{"num_hidden_layers": 14, "hidden_size": 64, "num_attention_heads": 2, "num_key_value_heads": 1, "head_dim": 32, "intermediate_size": 256, "vocab_size": 8192, "hidden_act": "gelu", "norm": "layernorm", "norm_place": "pre", "norm_eps": 1e-06, "positions": "rope", "rope_theta": 10000.0, "rope_fraction": 0.25, "qk_norm": false, "attn_scale": 0.177, "bias": "all", "tie_word_embeddings": false, "parallel_block": true, "init": "uniform", "init_std_qkv": 0.0647, "init_std_o": 0.0122, "init_std_up": 0.0647, "init_std_down": 0.00612, "optimizer": "soap_variant", "learning_rate": 0.0055, "beta1": 0.95, "beta2": 0.99, "weight_decay": 0.062, "lr_head": 0.0141, "max_grad_norm": 2.0, "warmup_steps": 200, "schedule": "wsd", "decay_fraction": 0.355, "decay_shape": "pow", "final_lr_fraction": 0.1, "batch_tokens": 32768, "max_seq_len": 1024, "doc_mask": true, "train_tokens": 121400000, "max_steps": 3705, "dataset": "wikipedia_en"}
Each number is 128 + 24 x the weight over its row's rms, rounded and kept within 0 to 255. Layers, rows and columns count from 0. Numbers have three digits each. The size before them is the row's rms in percent of the matrix's.

# layer 5 MLP up, 256x64, rms 0.164, rows 104-210, columns 0-63
090:118094161097153132113148114119120172138119124137164119105131098131149099161165092108115151161118121135139183140148159105122124119149124178150089135131128070161116110167119124137140134085106129
108:162094129100160125163102097095159126104124114147154133147103134129146126144101115122149135110157095124115167157107101090140152085143146144161144167128152070171106110125115123125119169127122098
096:154146117145142138153121171121151102133123150111154133109147157122116179132140093127131116147118133150166105112154081148074086098079136134166168097098128145130136138130088130157153107138144130
098:086102128138144125146134123106144144130094105176119111123117124112114099106131094114125115115105107127140170166101165135062099144100111134154093150119129106133143126111117124182160175117171122
084:166117080144107132143081103133154168140152124134108160096121147115136179158127154106117145115145135104172093120113160106114127170114151137105119114127139116144146193138102130163143128144154135
098:133140113139140156121092137111143134131099089084155102134114147139149162109147180131165152117126109203112150156152118124113137164114107140146121095113133134119164140165155083112134140102153133
099:130125124167135148120151135115174109134162208120173129180099108103131142111101091106117110128127105134144137118117141085136138169104140159157118147119147110159089133130121143114157124121133094
098:154060096135112103156113111125114110131118095109138146110111154144145115123118142149153108108148125131096113143114049130135142154127161135132158084124113137142093091143101114084114169136141140
098:088140142129144122111131116117147140105130098106121077163179150159150119112132098143129131117139115118092122111104134113120146147140135173148158152112203095147113147113129142122112092167091092
100:101158103136110123118132146151151133141071129172130096120143100114107179098152110154154160136164144142137094185114130142123136135084121153095128138124141124113131085127149173140147137118141088
087:153130120128124146129106130131082144115103158130129083068155144135139120131117127135120130130078135105183157139154143112159113114100147145151128116110075101166102081092114122107103096140147137
093:135131148094144118138115127138160166109155092108140055105092109115094156142121104081112107091149136116081084140138157123128158130123116093121108154135122129093122150148173130133154130122130129
102:134162121157121128171131144109126128130070097108138129156136092126111129115131104183126149133154129126113133142108093150139175102135167142152125153081128113116128124149124176156072099159105127
072:124157097108110118163104144179143130137101154136138161104158163148110136156163111087142143166129164117112126151114129190114153089159147142129132131150129158109125152167144093122107145127097129
106:118115143120159125102156135130160129123112140115083105114168121121099103105148148143098124107093146126153160111132128133134192102106092142161145132106192081115161110118152112150100133127098138
102:154134144136134131092142138172183132121100118146099121135145126098100116109143137113093162128112116132124138076105145131097108142119144099103116102142091091092195120174140126105127106102153137
082:156092122083157103136131134115150100090154155138133136129113121116120173166158130125120164135074189105155138137130111145139109113167141148154147154150146148135118138106082130116131097126096097
084:113119169107157126135116149144096105131135102116114163108075130156095120166179132140137144096180130140126162134140170128115128116130141138100158117115111121073108153170154106135148113105114155
108:128113051128112143150166117135110110148101155110125166136119125085122098101125096099125149120136131130155133130127154147130142158108120105146114100125151137111108095135096166139125102076187151
088:112132088098096130134124133094077155107131136069109160121173130148135125115112119128143102106111137142133105101128128169163126156104110136097114138144137098173097090149152138073142128106122150
079:126136132129150130147108117128107105117196175126084136109151144116104145140149131095160140163184114167148152137141156108138114092148149122146124184121129123177146120128142140123129145081133109
145:130122138150073138151165143073122095127098080144131141136123160111101135140140157143117147116118120136135110127113103168095085143148110119114135160155161122141149112137154095131127061150092119
100:162082129091103092141148163096175142127132133127116125112091137098104123098119154119111164138113106120097146151125124176145119138190127109156131120146113130153118095150136110116125075137110161
095:118130130190121098116189129125100146135118178110134133099157107140115118104104142135090134111141145145141113175091098164131143125150102144170091125123093137172141153150106154121115115115139130
111:160137110161123125145163153150132159094142171161121129160120108083106133117136087100112114093137169142156130125160132126122166101133138098164108118168134137091138156120091127167115132100131162
088:159121110108128123135107146119077130169120173130178147103130143130111099107124133114150157130170142086105158169088131144131134135160128127118108170112121119142049149142106124124132131113129102
097:147119113120177141181115166150150125085162112131135176096104118121141133129113129199125110123125123127158113131124139136127166169118117092163125123124116118104134064131123115124141095123151103
117:121115195122159090101137096140158145102123085139106157108139174095127143101145125130122126141128083150143133175102093136109124094126109156164126149124114123146125121144165121160137170101132139
102:110136142094155158160106116141099128109130117131130096158178173087135154085135109155119156124121100146138149122108131114099129108147127144185105101084115143159119096118156100090100124142148137
101:124131159108154144108087159134165140143179132162113092129174163121136167128136153143114106115128136133116109105091142113101123125087158145129162136111116140127137191139144126102125095133137072
088:112044139167084149104128128089136104141137152093149162112101150119131157138102133111149132122133139161121150131092129089133182171138134108111119133107150111138129110166132150116162134128120127
100:132100114106155121164160114128107107093164123156167151148125100094123137119115164138106139086187149132141111177134153107135104158162110159096123147133133070150127141098133150127136151136122135
114:129128111115176125114142131120125179110120125112138096117151150153148118110117087154084132128157131181113128184148112122117096131129167152118099110150088145158122091130164148178130128099118126
091:180138129104121181148132096173151150119157116126103138147161118123154112106081111125153130127110161136167128163147158165127126152124134137137120170145120094127131070110130116116088100149113128
101:093136123172141134129150132117116162141141098101148076137139124115133132107139136154113179135152130158120118120156124160074100128131138100105150191106158095123115128136099095105115126147155078
101:186109123137124134147124101182133147103111097135144093098153107129127148095130135150155165130113166146156132135082159131152104128150142109133097113126107165131141122116096115132126091147195115
101:125146086099064126150133118089172105111100132105154112121146124140117145167134116128158127149132141179094137121139137181135161133126127129107149139134135134103116151174145108087131118164151087
099:165127128131101127140162137130145124130154141165138108115155122096108156127110100116114090148169148164117092134164132154070127159117165095082152192136133160111104126110149120127133112150125130
089:096129111097120139156139175083097135099109143177121099126172169117127108120142143127160105077134099138085143168146124115148132150151144123100151132106119153126122141150105153108102174119133115
099:168105101123122109137204101123123106113126126105118135131130130112168156154132119098097078117152153121180147095117125127129114105121117134108095116162127101154134100083138082141139133112133094
121:101134157114182080106130123155104133139082112114188097094117151117148153156103140098108169139135126167154141161124107128090120108129154151141115113098094136169112130106137143121132137136118114
100:101099154087144121124111086114168072134162103130124143102161136151142124125120137128117098119119110157081137137104121152155137160105149106126087160095125127126118128092127182140156128136137078
129:146083166121123121127126138111171125137112087128096103153081122109090115102114126165117126061134106165126137145140144168112149111113125104097131141142121128146127171139126116144164156134073115
084:161080101112175096145134142158133122167158136101118168115103129114134157170088143117151155132153157121139096160173095138145132124125121141114124113132098098117139120104113131091141163116082142
111:149150124169143144114102140148120126104132116158147134108147121157144141125115130129117173141150089180137156129143089158106084137136136134132076103093139140180106142140117116147125058100125126
094:154131105143073144136133117141120150200109108117131141114086182145081123134125154116126123111125123118147114132105121123137121152135117147156116086090096141168113116072098124155152151107110128
071:118128117120129111145126141145157164141141155157121172135150149150113154179103145113150120128153158174133152114137132170125126164121161166129128140117144141133117147188164200159126144115131127
112:130153189125116159130112116117100149160111152160112097132125178095137201115147159101112097095126122131165114109135156132134129138128146119158087125117116158124087118133106133144126132087149125
106:161128118137121138076088123108163091109114122114119183115171149149149127128163121123102125124127131157148154166097111158084135108123117147141110206129155145127134133140146156096109116132132120
099:194127137149137131135132112104168135133135083103102147147103156098177106132158135138132130090152135146150155189142097139140132105115151104120132098121148098117142088138136083143110123118146157
081:110171097129116189144096152109118124079120141125124152146144130111135192146126109117080109093082135115118143142079125128171176133139136156108111142102103107122125134128119123155121130108140129
109:096122120127148156134098142163175126111142110125126140116113117137171145171158131092116151151131083156123096122144162079100131141128151134113141097135130166120128105115156121079174099095142101
100:078125087152122109088129152127116137100158116094132114111143140150112146146087106163115144142105157146173119133141151103135185140114149123141139113105162139096092124121151079149151127086135147
118:095197122122130111132107152123162168157129100104094109121118079133117162108119104112141074115109160133157139092122118162110101139121161162141112139130103131148155095089154138143140120138131133
091:136125112126161160106156126077110132129151157127136176106125117109158120137128133065132119128148095109103106128145142076167151148139106127154140128125121091157100108164143113081119098117138087
103:133106177128150138111137127070126113094110119147139152159133166120096144107092165139109091109113115159154136144135150099146103116135133123137119133161155147157111115170168120140162131096186127
114:076114147088123105146125145101137144110166151116115116102121164126142134101153102106166159116102117126103128119132116111120165112101161167129117126090121185057125148113107137122112145100114127
104:156129115118112104136119107095134102074168119169173132100167130103114158090108100088119156125133129124180149137134091145169108117107128130119127127163136155153140143109167130131145161145152114
095:144096083144097114117124101122125158126101132104084110065177151158157158142115122106114107137148102112137143154157139177133089126093089126113124110160129109125112106140122158120139151100145118
093:132117128149097098120163105163124103176171094172148130127131155131148136175105152115141155096127131159112126123103115167089118173141170110105126130089162117113124146139145104128122085145131135
099:135089148134130152127144094085161154094129145093094128125126116147124136158122165151123148144159104169119166122110178140136149120140126126151067171116126154145124147160134109182136125139119104
093:120157153182142133093176149130150164147142116092106133141099093129112132148125161129152078100114118124120126114148168148077107103156127098128123155133139115095145152099149104126137107110089111
094:103139110143137119136134113164125120146137137104145131118120093101116129148182102148125106111107145100116138117151174105121206102125118129150101120139151148120123124085151105066107084126163107
084:128113101182129142152121090164136167169140135186131138108169106139137119187125125170155131126122129143111115112133157166127122131098128106168095160117132134114144132135168115160145141157106135
102:128133172089128111140098140142158147160129118096087109130107103154108120160141151171154125119152130134117134092112145120159113174141158115135116125135179082130118116126105117074167087125149135
102:116129150115111160173108130147148163090114170112125111134143200080130150114176119105114102164145133103101149163128121134088156157112109142103137110091135133136114150127145100135110108131106119
093:173131118143111098143130180150155131139099153115081160136085109111145116158163111103098120111157140127065143112149140108129157140119159136141112104168088121145129111112086109106129116108135130
089:162142145130171136129141152120136122123108113117064094142132136142133142163138097127153125114171117108119122128191127117139139099090146170106144149129146092127180143180128117151095124121105106
105:150125111133136129148133164099140146120127128155139161151143140140070136129169121158115105104104133117130121110152168109114154091077132096134097107107122114101114103161058116143163106100146147
082:134134077152076116116139131097157125128152091153160141144190170091139100119152132121136098106157124144153106117111176142123164131143122125158142083141149119098096148152139117138125115147113142
106:133122163143100142143132074152123165128083131144143152107134133101158147096148156131117127139156167146135095127110134167115118135131126104181137087089112154144110103136183132141150154086138136
113:130105121148138138141127129159128147097111125125106111152148153131123102090096091120108165112123072130178129144096104097114078149133134127099122084157131156170114162090156148130123131104158107
087:153112147131160096163100132179124118108097146097126126126109155157119134107142174149143143105080102164122113110128147164086126152074109128138127171089164152138124119154129129137105141114112111
106:128131120137143093135154149122150126147119152157103125129151116185129102167159146140107093109104117140130160107114108120148129126101185119106098156163138078124121129142138201146139124104138093
117:147116153100178163134140116105105090124135150097112142114132161080124144145112158092129155094076099127134137152138135134135134131203110138087115112100114120139165117134088150134129131122125109
092:157130115115135136107137144135150150151120144121101081123153127141163132080104085152147130146123122135106119124097084134129111164100160135137100176096087101115095137161098147112118092117142079
087:149124141136139079137136094102099121137099143156137147112135175119087160093088174173115108101120119101127118149104144167139157135146139164097132114152130098122126119135121130091129177134164112
099:151121109138098119121160183097124141105169128124129148141109149131089117151113135146088163093125120150141068103153086147154139145145147138134117156129116097132131115167136111154100137106090172
100:137123128075112144144157137130129141132122153116121152118129159078113131096182103092124169162145189132108161195179098130114103134117132140151133106120112128136121142121117105148137139143121139
099:159088167110134144111154163137158136122164123161088143124156121142160129102147152130108144145145146115110141115113133129141147173125149091111140157131145116090127136190131102083115106093142084
117:107116169101133119160112161112110166131147145141105046116108088123108164133096099129138136105140095155118125122138119114127121107126169159106114116152100133113136156100109099148127124162100088
099:170113167118176151143117116081107120107136143104103137105160124130124130124104153124151127168103104118124141151133119131109145157149159129062166118101144083133159119120096121164148108097132094
104:127150142096117138123156119124140111120166097127149167185124132100090128117142129146149123129144189171106102108115123141089132132119147132115138135113142115085106089120123085074155081128126112
104:128087135108100123149128096124130131165138143139134147124119140138111144107086170130171116134132126073094151114119175173103122137123130100144153132143176107126080113105171097119172122130108109
111:156092155128166164138169110141151140085170077109185137097115114136149127130150143151147079102156101113138134135130129112132140134111096088154109136143134111121142107147114129089130119119163100
105:133111096091118121091149095120129103109101155085147134106123137151091130169115161115158107087156091082156151122122140145151125136161126096087129132117161138122102135111118102116119138098179113
089:136136084127149159103145148137114174169120140137120128122166118123114089147129148119109142133138092155124133148170146119142169112074152102156148163137170115095129136140148121093131104121190123
107:148154076081118131122114123142180097136114127098097162145127084098098145134106136123135151087123156085159140114128179109131155103124132116107129125118143083120144121166132128109107093136103147
114:111145124141121133130152155111170121094174146171116126134103106126140162082101098082147164142143120182163161154121087163115128132121135141133131148154144080143130092129136133145103134149108112
100:111156180149132104137127138109155161134073098118109117093113122099086108112112128125116123115128185129109136169133090099124124124136131146093140182068092148106135133108131113149108137134130129
073:101094148158117154150163144117125129126128148065137119134137149144152105157108118114126123132135099134101139154171131150113110124130151135207151133139086149094180110150132086139136132152106118
103:140105118171129121137101156097102143141093144130115106147151062106140144129160135095102155158126109125153135103140171149132114149105165178120091107121104163171138098132139134136110096141114133
096:146103134114124134127142160163089130152103116110165111125100200146131157166102165115104181138117146143154121127117152172097136141117153097129135101118105083115120109142143110146133117102149156
109:125059110142101117124136085112138101110112167134144167138106143127145136172135112150092175121112165121145127144121087086143147127146159153126106160157120128140141164116134130120121102094083124
107:136169155152149123146130195160108153123123169109127107156131133152134151102130145112118147113113100144104145116121163143087132127100142092134086101115130149114136177118105162113120068129124100
111:145116126133187123096170117151148155114135091113123099078146102174117175130148132078123151157160103103129155156136136161113076162137132096124152118155121124128130126129146115109149141136142127
094:130124138129161144155142116095124140141168156143128130140192130143099162112120116146141116125149101173093067098123118156131107172140125089071139120121127105115120125130157113116100079126124123
092:142071125109121161168127153123125128167079113100155109072130163160121121176142130131162150111178110105129125100129123154152155114096123098119147157127115132103108137163129099132138143141139125
094:113129113088154106113103105149156106111152116131089136140145166147121092142121110119102136118107109141109153168144117130150099144112139129081105126149100109112139178067170118116160144088143097
085:118137143147126154130121129102113141171106132149154145129176139148122124090128100121132081076119152117107125141097129148156142113083086121178112100118125183107126095149170126138113122124083122
080:161127138117118159128165144151165130128124128148106149142133205102065113149163120136200125142107121159122116112131122109123115117150153134112121123126151155119080120129140118152152157151142155
096:167118064136131116118132155130169128121136128103114106071135100106135116158114106116143158121135093122154178101077171090144114135145096125152107134155118113147112152125126102095157131107126139
099:154072126154137084119131158115125091091105112148128123116126097102135140142096100137102128109159074148138150152116155137166158104180102164113134124125120160125123133121177119103133121125159106
097:139104125169134156105112117120096158091093145090125122119126128142182139131143155116134152128126167107137144130108163098117159147146143150135134106065146170123108146133127158137109092066139136
087:128084170114137141108083122100144117122117091127164141155175129154129128160110158141148138146117147160156149115127156140128073112124133148147158121132154129117091162113068153143111116085136124
089:171139153126134134160133146151110120098078131171134151123147194109112114130097178124107167119143122116138178144131107135139149133152141136104126133125141115162112113193142146149142153117155107
095:111127087143102141162186109108119131086122117134113123094155121095075162115151114133148145164109135142163113130150137099117142142144124084091127121158161119101163165139135117116089131140129164
# layer 5 MLP down (transposed), 256x64, rms 0.149, rows 104-210, columns 0-63
079:147153139101122130123111129113076141125124128123115108157127154146085166125101131125118123098102158113126127139102053177109136117138162165105106112118144178135148179117117105130119130169136148
103:124123118150099143141110091105156125173148118157161124128123122118119110147118170122167140095108113145132182187094131124127102127149105144187130163116083111117137105128106105127136124150143085
096:141157119163133120105110134071145139137105131119158145152178137166080148162144107170123148106152113143157114113169104158085151152132140108127132105118109101130096132107114082119159130127106116
097:135100148147121159147117170091123097156113121148087116083111148124160166122151151115144112120113118121168151170137143168114100133137092117124103129085120130099129099099077105119132141099141096
089:133153134127136103133121119151095140120135103136144164183126166086130132112190124115148128166126134138130171127129134127102099146095095159120172139093131131143126148117157130130163167155140070
098:152140089105170136113176122078133066156143130121127128128114158100116140137098124127141140094125119108158160118165126114104129141151135162127121128117076104132144104152157153105159128148094170
094:110173149143124138083128097137118133133156181142160093148096134140153153161133113120163163113133142088152148079153140064099153132146147132102172121143140127153104143133116115144129132128111119
082:125134109195098163106132138146133150104138093120113114134124161157139120129115111136078105127118119126129067126130183143106125115126096149147089152110191125130104102120149121144121145118088145
091:099119144141129124167089121133108172153088137114112116126124131168154123167125147122129153140126105105103144065150137120102109156129127182153118141151161103118123071125136075122138121115097117
098:140136150099077105172154137176129147126128120118126123149131138183152099130126131131143119096127117104161146128106185105172090131120143136151154140139142132151115101172089118167105160143110131
093:125122125124125087128161114109150139132138150151164173161128147143098181155156137132120128127161137174135101147142124111182130157156131152132091158126173138117131172165169097139149118116137136
092:141115106127145179134123097080141145139151134109112151113141198076098162135112108124132135113094167137115144116153146164168137115100159102103165139150135094144118122125156142148149124123146112
106:095158145118171141165161150135106143106113140136157126120139152094138123130146174154152127141119153135164133100126132160090118123095203160120143128133123081128090101143123128126109114166148155
080:130124163103136125081153136147156131114155186147143123172113119155127119116084128165148102149172148105119181100129175133146136127121125128141149164147140130155167124127130146119149126177154127
104:154141140102053103140109164163127118123136113123131084128126116155120166140157162145119089137125128135115147117127108120131110126130113135174070167106116153115091105102171142107155128135146104
093:132148134165073125137102090110131181116107104106138145127152131136153139143140104125157147130118112169120134140143120086133111127134143157127120121161115115131104143065101150164075145157076124
088:126159154095129117089125133171098149116183162096128123132113162104100168137156124151114141121128134114106117117150151175158114131110113122161109121119166174100145127111096135078154123158116120
092:115147119137131143082134124113143171139107112158133132151149154166141125083091121130144119153170108164134106099134141138112155153166141126132124136134131156120148080078124152151093169153133074
119:136112107136105142118129138128123109140099186146143139088098111088161115076156131127103090137176118124132113121154136176104126114079098101134104135129127142123102123106104168171118096117116147
093:121156178136178099153120074160117085139113130164144106133106132079133102146131115161148141143134147142147119134126145128135085101131146118135142129096127157123140155127092143139083144114150073
098:126121152145124094125134140133166168139126088140178142126124118165149163111138120123110141107060157119114124160116094124146144220142156142090127149140139106128115137126143122125149119124143141
138:168158152115115127137156122103142151156097090155170123165128153131131123159155133123157143112135119162136101084082136147088093163147128103090104117135114125158164101113163122139100118118147101
101:132118121148116166120107124143120157146085187109121164118131126127131098183112140149121118146116126144166129123114109121167128150150144128149133069123133113178162167122150118088128087162145148
098:184113108133135143154103116166135121136138152161109122088162128110157138093143142132120098155153128107144170117128159089148110150134070128138137115152121120114131142115139142111092103175126187
115:110117153133114095111149131153160095135116163150141099135116121082070121150134096082120128141141137151163149112134121122087125128139119127198119157122136079101123135155141113165139167106133127
087:114165122135133135109110081160156135120146108106142118127098135127096127148116104123166110137108124141124131095145101130059050125128107095128143118089113151133163166098119109131141110160106139
087:129104091148118094127097118145114092171150123110121086142120160133158176097146114124096157105137105156149115112170115130099141128116105118157133165146129193113087127104130123146113111135090128
103:130133077128164136145075118130098112138146145141135148137152137135153157110118093114166137194118132159124135116177081151095156133155138091121169130122131083132120132156142135131127114150129161
099:099111099122109116125115106117135153143121093112108118142148155133122173122095105083098125144128119168099129142108097130061088117133129128181102144092114131134106087155134128090117165107132103
095:166170125154103104152088125116161136095094095178156094096099109116125128119112146143116103113106144163136108190129126155106157122099132125114151156107093116136138168112117109128147150140116119
094:155139110108178132180132112096157134150106130092166153138109132087132150096141114118164128113167119100070110101160101123100104110117138149110163131139118103092144117102122121147104145105121109
090:128096138149093128143127148147150122139135124121103110090147131101145107105119093129103135173111102091154113145156134131166160065103114124138148082074121174132121120105117161144143127149099103
117:163103094121116131100145100118115172139100105161110119154145130144120094088133121100113151149140137136116182124106091118106159150125139108143130150143134122090109095122192153109144145130154075
095:185098100148155120134099142135126125118090116130156172108150151137133133143120146131094104124114113143145140161092086113137164162144153163117141142139127079123124110061123102123118111088118145
091:127125156095127155141178167155131120134144150131129145107106158147099114150115115156133093181102110144106151124150152104180108125085148157116109141148123128152177124168142148162124130140163153
102:195124158101137116118137085126141188132122148113171111145121110113110113138133110161162135078129138099113147144101119104119123109158128116138091093137137144115172093133104136157114088112140108
093:126128148161120078127098118162142132142114119119139096154111123106139135119108161127188095098116090105162148115083090131109113126118132154154111182102153168137145137108085137104128111119103119
089:075145140172118175172092124130164125122117083143115164103107137105096148113123096112150136080105116114109120155127150115170131140132140105129093116119122129169120142136097126144172110156144121
086:131120131154125117085145098124169146108133128082146143142125080138112129152130121111174148174114157106135139099114138116100152079122115088150138106123175113167112099092110157082132122130125122
086:104142133098095141133145151103165108123112152189164090104140133159105123144127091133154161113107115162119108093124126131128106112116107102139143111166130123151160148115153181132129072121162122
131:141166108085145120166153122145074161140137134125122088126143139132146132148113096122144157164124144139163070163120093176097135144136116134157131149107142106127105097103144110154107087116114128
107:093119170094132140127135122133169127102151166089126134102132095155099140143172101106131189102114108079099114114102106148120117166123152129116117148090108117120136140167105150127123151101151139
135:115099115137076128117134145158165086131133129131095109164127117110099087137096135129134114100104164162107116145063100057128106124113122118139127138109124151129113156141126101120108117141120085
083:101160122138169154118156113128118154100124117140119075137154110166129140107137158135119131122114143122144141104084190157135132134106134127145086167137153160123107181130167114117136129141179105
131:171116100118131138147128159136125089068111130128122113089118120152104147111118130111166151129167071177124132130104142157118128140109120139109125131093159086157134146148117096176117109135160152
101:118105081113114147134136147095112176129117103109129120133092124147090153095144150147094098084097136090124118114099135110148185159107138123166096128117142145105154109122107110149115178116119124
106:112118120176154112144130134134155122163113136134138142113166126146121180102111122100116116113116115157099119159106138152116128174124161208125148141141160099077140140140155149117131143096106108
110:134157131122134107126116131100102112120071130140112118095100112127110106121127145104141137068103140123126119100105166118132121175124094149194163159156120132120112155173138092110133103135155157
115:115098113152091111140118146145122066086133118146115132119124149157154114172117098147125131097113101162159128135128134107153143090094108151140118161158150116152181110167130133137117102081112132
100:085093147157174133138130088120143170111087141142133109086092111173143097105136132121083121165095119149118136131145150154097152080142157112113135109126125120130112093101112143158136120109145125
088:130066131143134075074114113109110119129140125177104133118155134122145152134103097152173142162155108117147144088137149105141110120138104089084125140165157100138154116137129118118125095133149135
099:144117099143142170142127171126125107114139112137110109139113162116155120126126164125129100127121114105153125156123113177084106124133092139196120072121121162143127114129118151119075138112185125
092:145123152109083178144121130131133092114108156119127104087092098104110111112132152090079107155087114123107126120146114143182113116109131163121151163121106122123138140140116151133166164119090101
116:153072122114136158151115142171155145165162109137112111121133134133113109109094139144160111179146096157143119126132101131162116155121122131149108177105147161114150148107150139122061119105118121
088:129131113108123134148138111160167111105140126090116068147159117112068148109142148163149138102121167151123131125112127114133133116152166123127113113080106094146145184123143096142107122108116175
097:126109129073152107119102116154113077136123118153147098132096131133100158107128125127101137137137117107126116115115137077135070083125121141189123135101158159082127101127128153132153097141148108
112:124127147156123126135115095151129085122110143123137121103101126124139138111130101136130140116126115106176094138106142083161132065151141110067125087098110157169141124121117143183149125172113119
096:093130091119143093103117160148086115104137110138112097141088105124085104144110114148100075146083135099106154108090102112103112155124101171140132138118152170106112127137129127111136125136126088
096:146141124127146112143135106134076152152110116090156124162130131092147135109136164160098143088204141140141099110132098125102148127080140151112142112140148121124135113083117149166129154153150111
087:105140128173115166117145153112106181115121171133153115170114118110135132131151138145108137172116100119097132131094128148166121111092106176150138139152158136139139164110117118110175147166138098
086:102134130145182154144122132142106147118119120116110088154115095141165142073157159133115136147106128105138144113124137183147148138087124104124122151104170182132102097090104135118125098109104131
097:148131101158115142102162127124134167149121131158135139137125127128117142116131091102118101124153155168095156158121113152152150125156079171152088136136191129161172106123164149145103103119125140
086:132146105131098110116132111104089152098142138158162145111088169139115109134103170083165170129126166135128136140118154140123138140143114106102125104128135104163121103173145119091086143142173155
084:116164172100146116108126123139102135083162152124113129163121147146151126147186170161175148157164134154159164141129099141144165112125120114108125124141136167143146153126107141146141173134145129
100:121147142173104128129121110131093151101115106157171136125115147128132111111134118094114112154164137093197146150147119125100118140139115166090175115127149097166108138096105126090109135091131149
094:092122127147107093100118127133089081167154132113138103163113128153103087157150144132136129136105126101089168093070149126133100111152100142115171153119157154129108119128102128107125127096117105
094:103159126134107107131100134127121147168145100162095130186144137112151160099166154154129105157151057114142115108158130134118123128132084111121115117139119097158115074160122125151113113130121112
083:130136126115110098117184123163090109119135157126161129157153137151146129138079142174105157161128142102138115106081155134119153135133116109080123106127151190154119110087127148135137128146135105
110:132140117182112123139126102108095121155119156086138197181169133115113145137145072137106161095121129103132091100146113135143136144098117101125130123105135113113122107076124103129152123126141127
078:069123116117140119130099198127067149113143122157157126087134129130115106148156130138168136113149117124095129124151150135154114152139123100104127173101095116159118096159098112100137132115145134
114:108132135170077140167134113119142138125101097111125155142152132148124105109073151122153081111154123138110113083126126147123095103111104121068118150152134104144130125080174118142110148117116153
120:109130107141110163178090113152136160123124115108108136122126135119104135120158109107123171115141111142147121185133106111140074146135123083119103068159082108129143163137150153125149102118133100
092:149129128143139128108095098123103102111156155106106135136126090152128127139172108182101121186114128145106118142154120119184126135147112115100181159114144140133148174139125162103107145138162146
106:127124124145121169130157129104166135143125099139142110177127157093139105120146092152119186096141147127101107119124118178126159129122113122170085163141170147135159125140127149109136076102132112
115:117115131130137164119145089104158073138110124126111162143108141129117126120137152102142131164098116111112120151115130130082155134165130105074133094113122097126171088170089136139126115105151078
089:137166082115095142112135134135137157132099110105110177096104149144125158139170131166134108120138135109137129129146177179143147158134131136109169129141165158128169105114130126150136144154183137
078:138141128129169145110158127120130131148138167157113154095122074118163136137122108127183090185122141157129130128131126121145122098115151121118096185115114130169144112188120123125122115145148164
100:115145175095150114107130138110132117176129116127139189125136106153125107139102162114115098070126134117132114121096088126136153130152122127131081148135149123116097169116154103152160098119178128
096:162133104151092095137100114137123106119110176131111129176122115099096106129127164140185081121102154126118120107128108111135097118143099094133157136131117130105121184147157108136123145161154161
100:110167115151151110107140116122077114109111133094166124165121152106118131162110114144101088188127115153156123114158115156102147090120095155118130085162141142142159099104128136164125116136149126
106:129102120138141089081124129170171107122119134099090129108150129156093175152159149149125136104126108093120132114141143157127170086116138118113131102151118176091144104145129112132175113157152133
095:126107113121113136096143161102140104113059137073083141097147154123081119124138112137117129175137139120129124137114137149145103136105121134123091163160106099149136119139112108097152150085138086
105:138161114125131167122131097168135135117150106134097158128102128105106140103123124135110122115106156108105148149119159162111163189098109132143161085131148078114129167114122092120169123159147097
091:161167134135160095132135148134124125116125111115147156135135111110168123113097147101181110113131127171174111129143095109113145098158161126091133103125126186107160120106149110165156112162116106
117:138114124163115139122150118105193106138114091164147165133119132174110179114143131110152069147145135109161128151130130102105103127151111099109101134100140131115133113113122136064140104134106110
108:117113144111093105122075168153121149163132097131129103123163125156120123137124117117118160143153147115118104100096105101125123144144145122084112119115082096158128118122145085079132104145063142
087:080154175108140069174138141120099142132154143088125142087138127065156159123169138142101121169117141113147165090126123141086122148126121128119117128132135151135127099137133148131136141121118100
098:108127112149121124130111142078089185137162130139106127123171105147164159137105170120113163170116105126108149157132082110133162149127160125131140134135155100084154130107160115140139164128111112
112:096146162134115138173128137110119131152144141180149124103109140155159077135133131102112128168193086109138127135170101126107105155170128145106133135137155149153145088150112123109102124112117113
097:126120108129090131121128172142109178133131108136098130101156143138164186099133113138170137130138085139154097132137161154119141118135118133070143104126142081102144082117127146126121080112140137
077:132105165100132105111121138127133100139146093145098053105094074137164136121117110160116092167135144111112146122137134144109109111128087111117130118112109145140153149111115098098098127126146182
107:153135115147117136112120104109132115129071109135133161148139131129092111108094118119155123149144115129059112116080127169158124136156145180123095135137117109165121146115152177102121102171128124
098:124171111092137130148189116115088140083157139131145133132192139123149113139101131122103120142161125142116120130150104147107138135103094141148158155147122098082069099123121133135138140113124162
098:123093126113163133130123124146126093173134164129162142164129146134135100107103110154118115148112167165118140152068108148132121138103127140205114160131098179143137114104126134115119133109128098
113:150130166121098107099129132147134152105088107150126143102103128142120090106145115130140179135123152182129117170151181128096114149123161151179110136129120143121121137125151172089133098143143098
129:147158118134156124115121117134182164130104112115108096104125160117132191119140152092118103139142138124135075096139128156085169156134109165136098155148126101138084110105149125100146123122143111
094:121144133103155133136113129134081147138115113106130118121099098108147067123146146159105159154085141077144155160141137120124171120099161166191130153118162112111122138146108134141143161124140120
092:146164137151167086116115125123169115139105154178127122140155113120121150094117105142120128164151132140146130132078145121141148117135096106182100124113102130133145136060098144135132097136107085
085:129106116140101112158148133142141119175094134143161118124118134117123162121139177168111074111112135098091100125076111084101109098126100103145133085109111101141133116158154143135118094124107146
089:083117102099154093115102112092146138097114134089126124090169174164099173141173093119110119106128142121147106166135136121151116156114143141118146139121137097146141098110106106125121104086129102
079:175153113124136133100104178131094131132144147113106057164127110118150135110136124145143168140127149151149137142140109131174109104110095152131117091120104153175100127114091123152141123165132153
104:141125136140125106124139137090097131069145115110126108136129118141126089160099125121112107097100116126143119155153156113134099146066117126126152133090181136114109126169144107139090178079135118
101:185101128121123104124138132112104114113135088092092120142160092129106123145142148117087145133102114100154075128100133115157111124125111169162160100119135149077109115136153123155155142153149096
098:136179143141112172136113077124107172149138158143142148128138107110170121180118153130140132117130157140114135136130116129116119098134134133125131134105156149192088132178139122094097089119160136
096:142115114099127139089133129124124139138110118098115102116124078127126127085102106126121096166111118125110139091119143117140131144072083090114146114118159092081163112114093133136145095114070117
087:108102142102135102101131102137126140094160182120117089156131116144158123109130119105154128135165121140122133129125114149123136113111081117170149073122143144103148206123106130089115145149142150
084:130134147149130120109110114129176135177117084137150143147120143137136106110162140131174121085181137105094128115140098155108125150132146167132072104147090166176120119155131123119123132097130138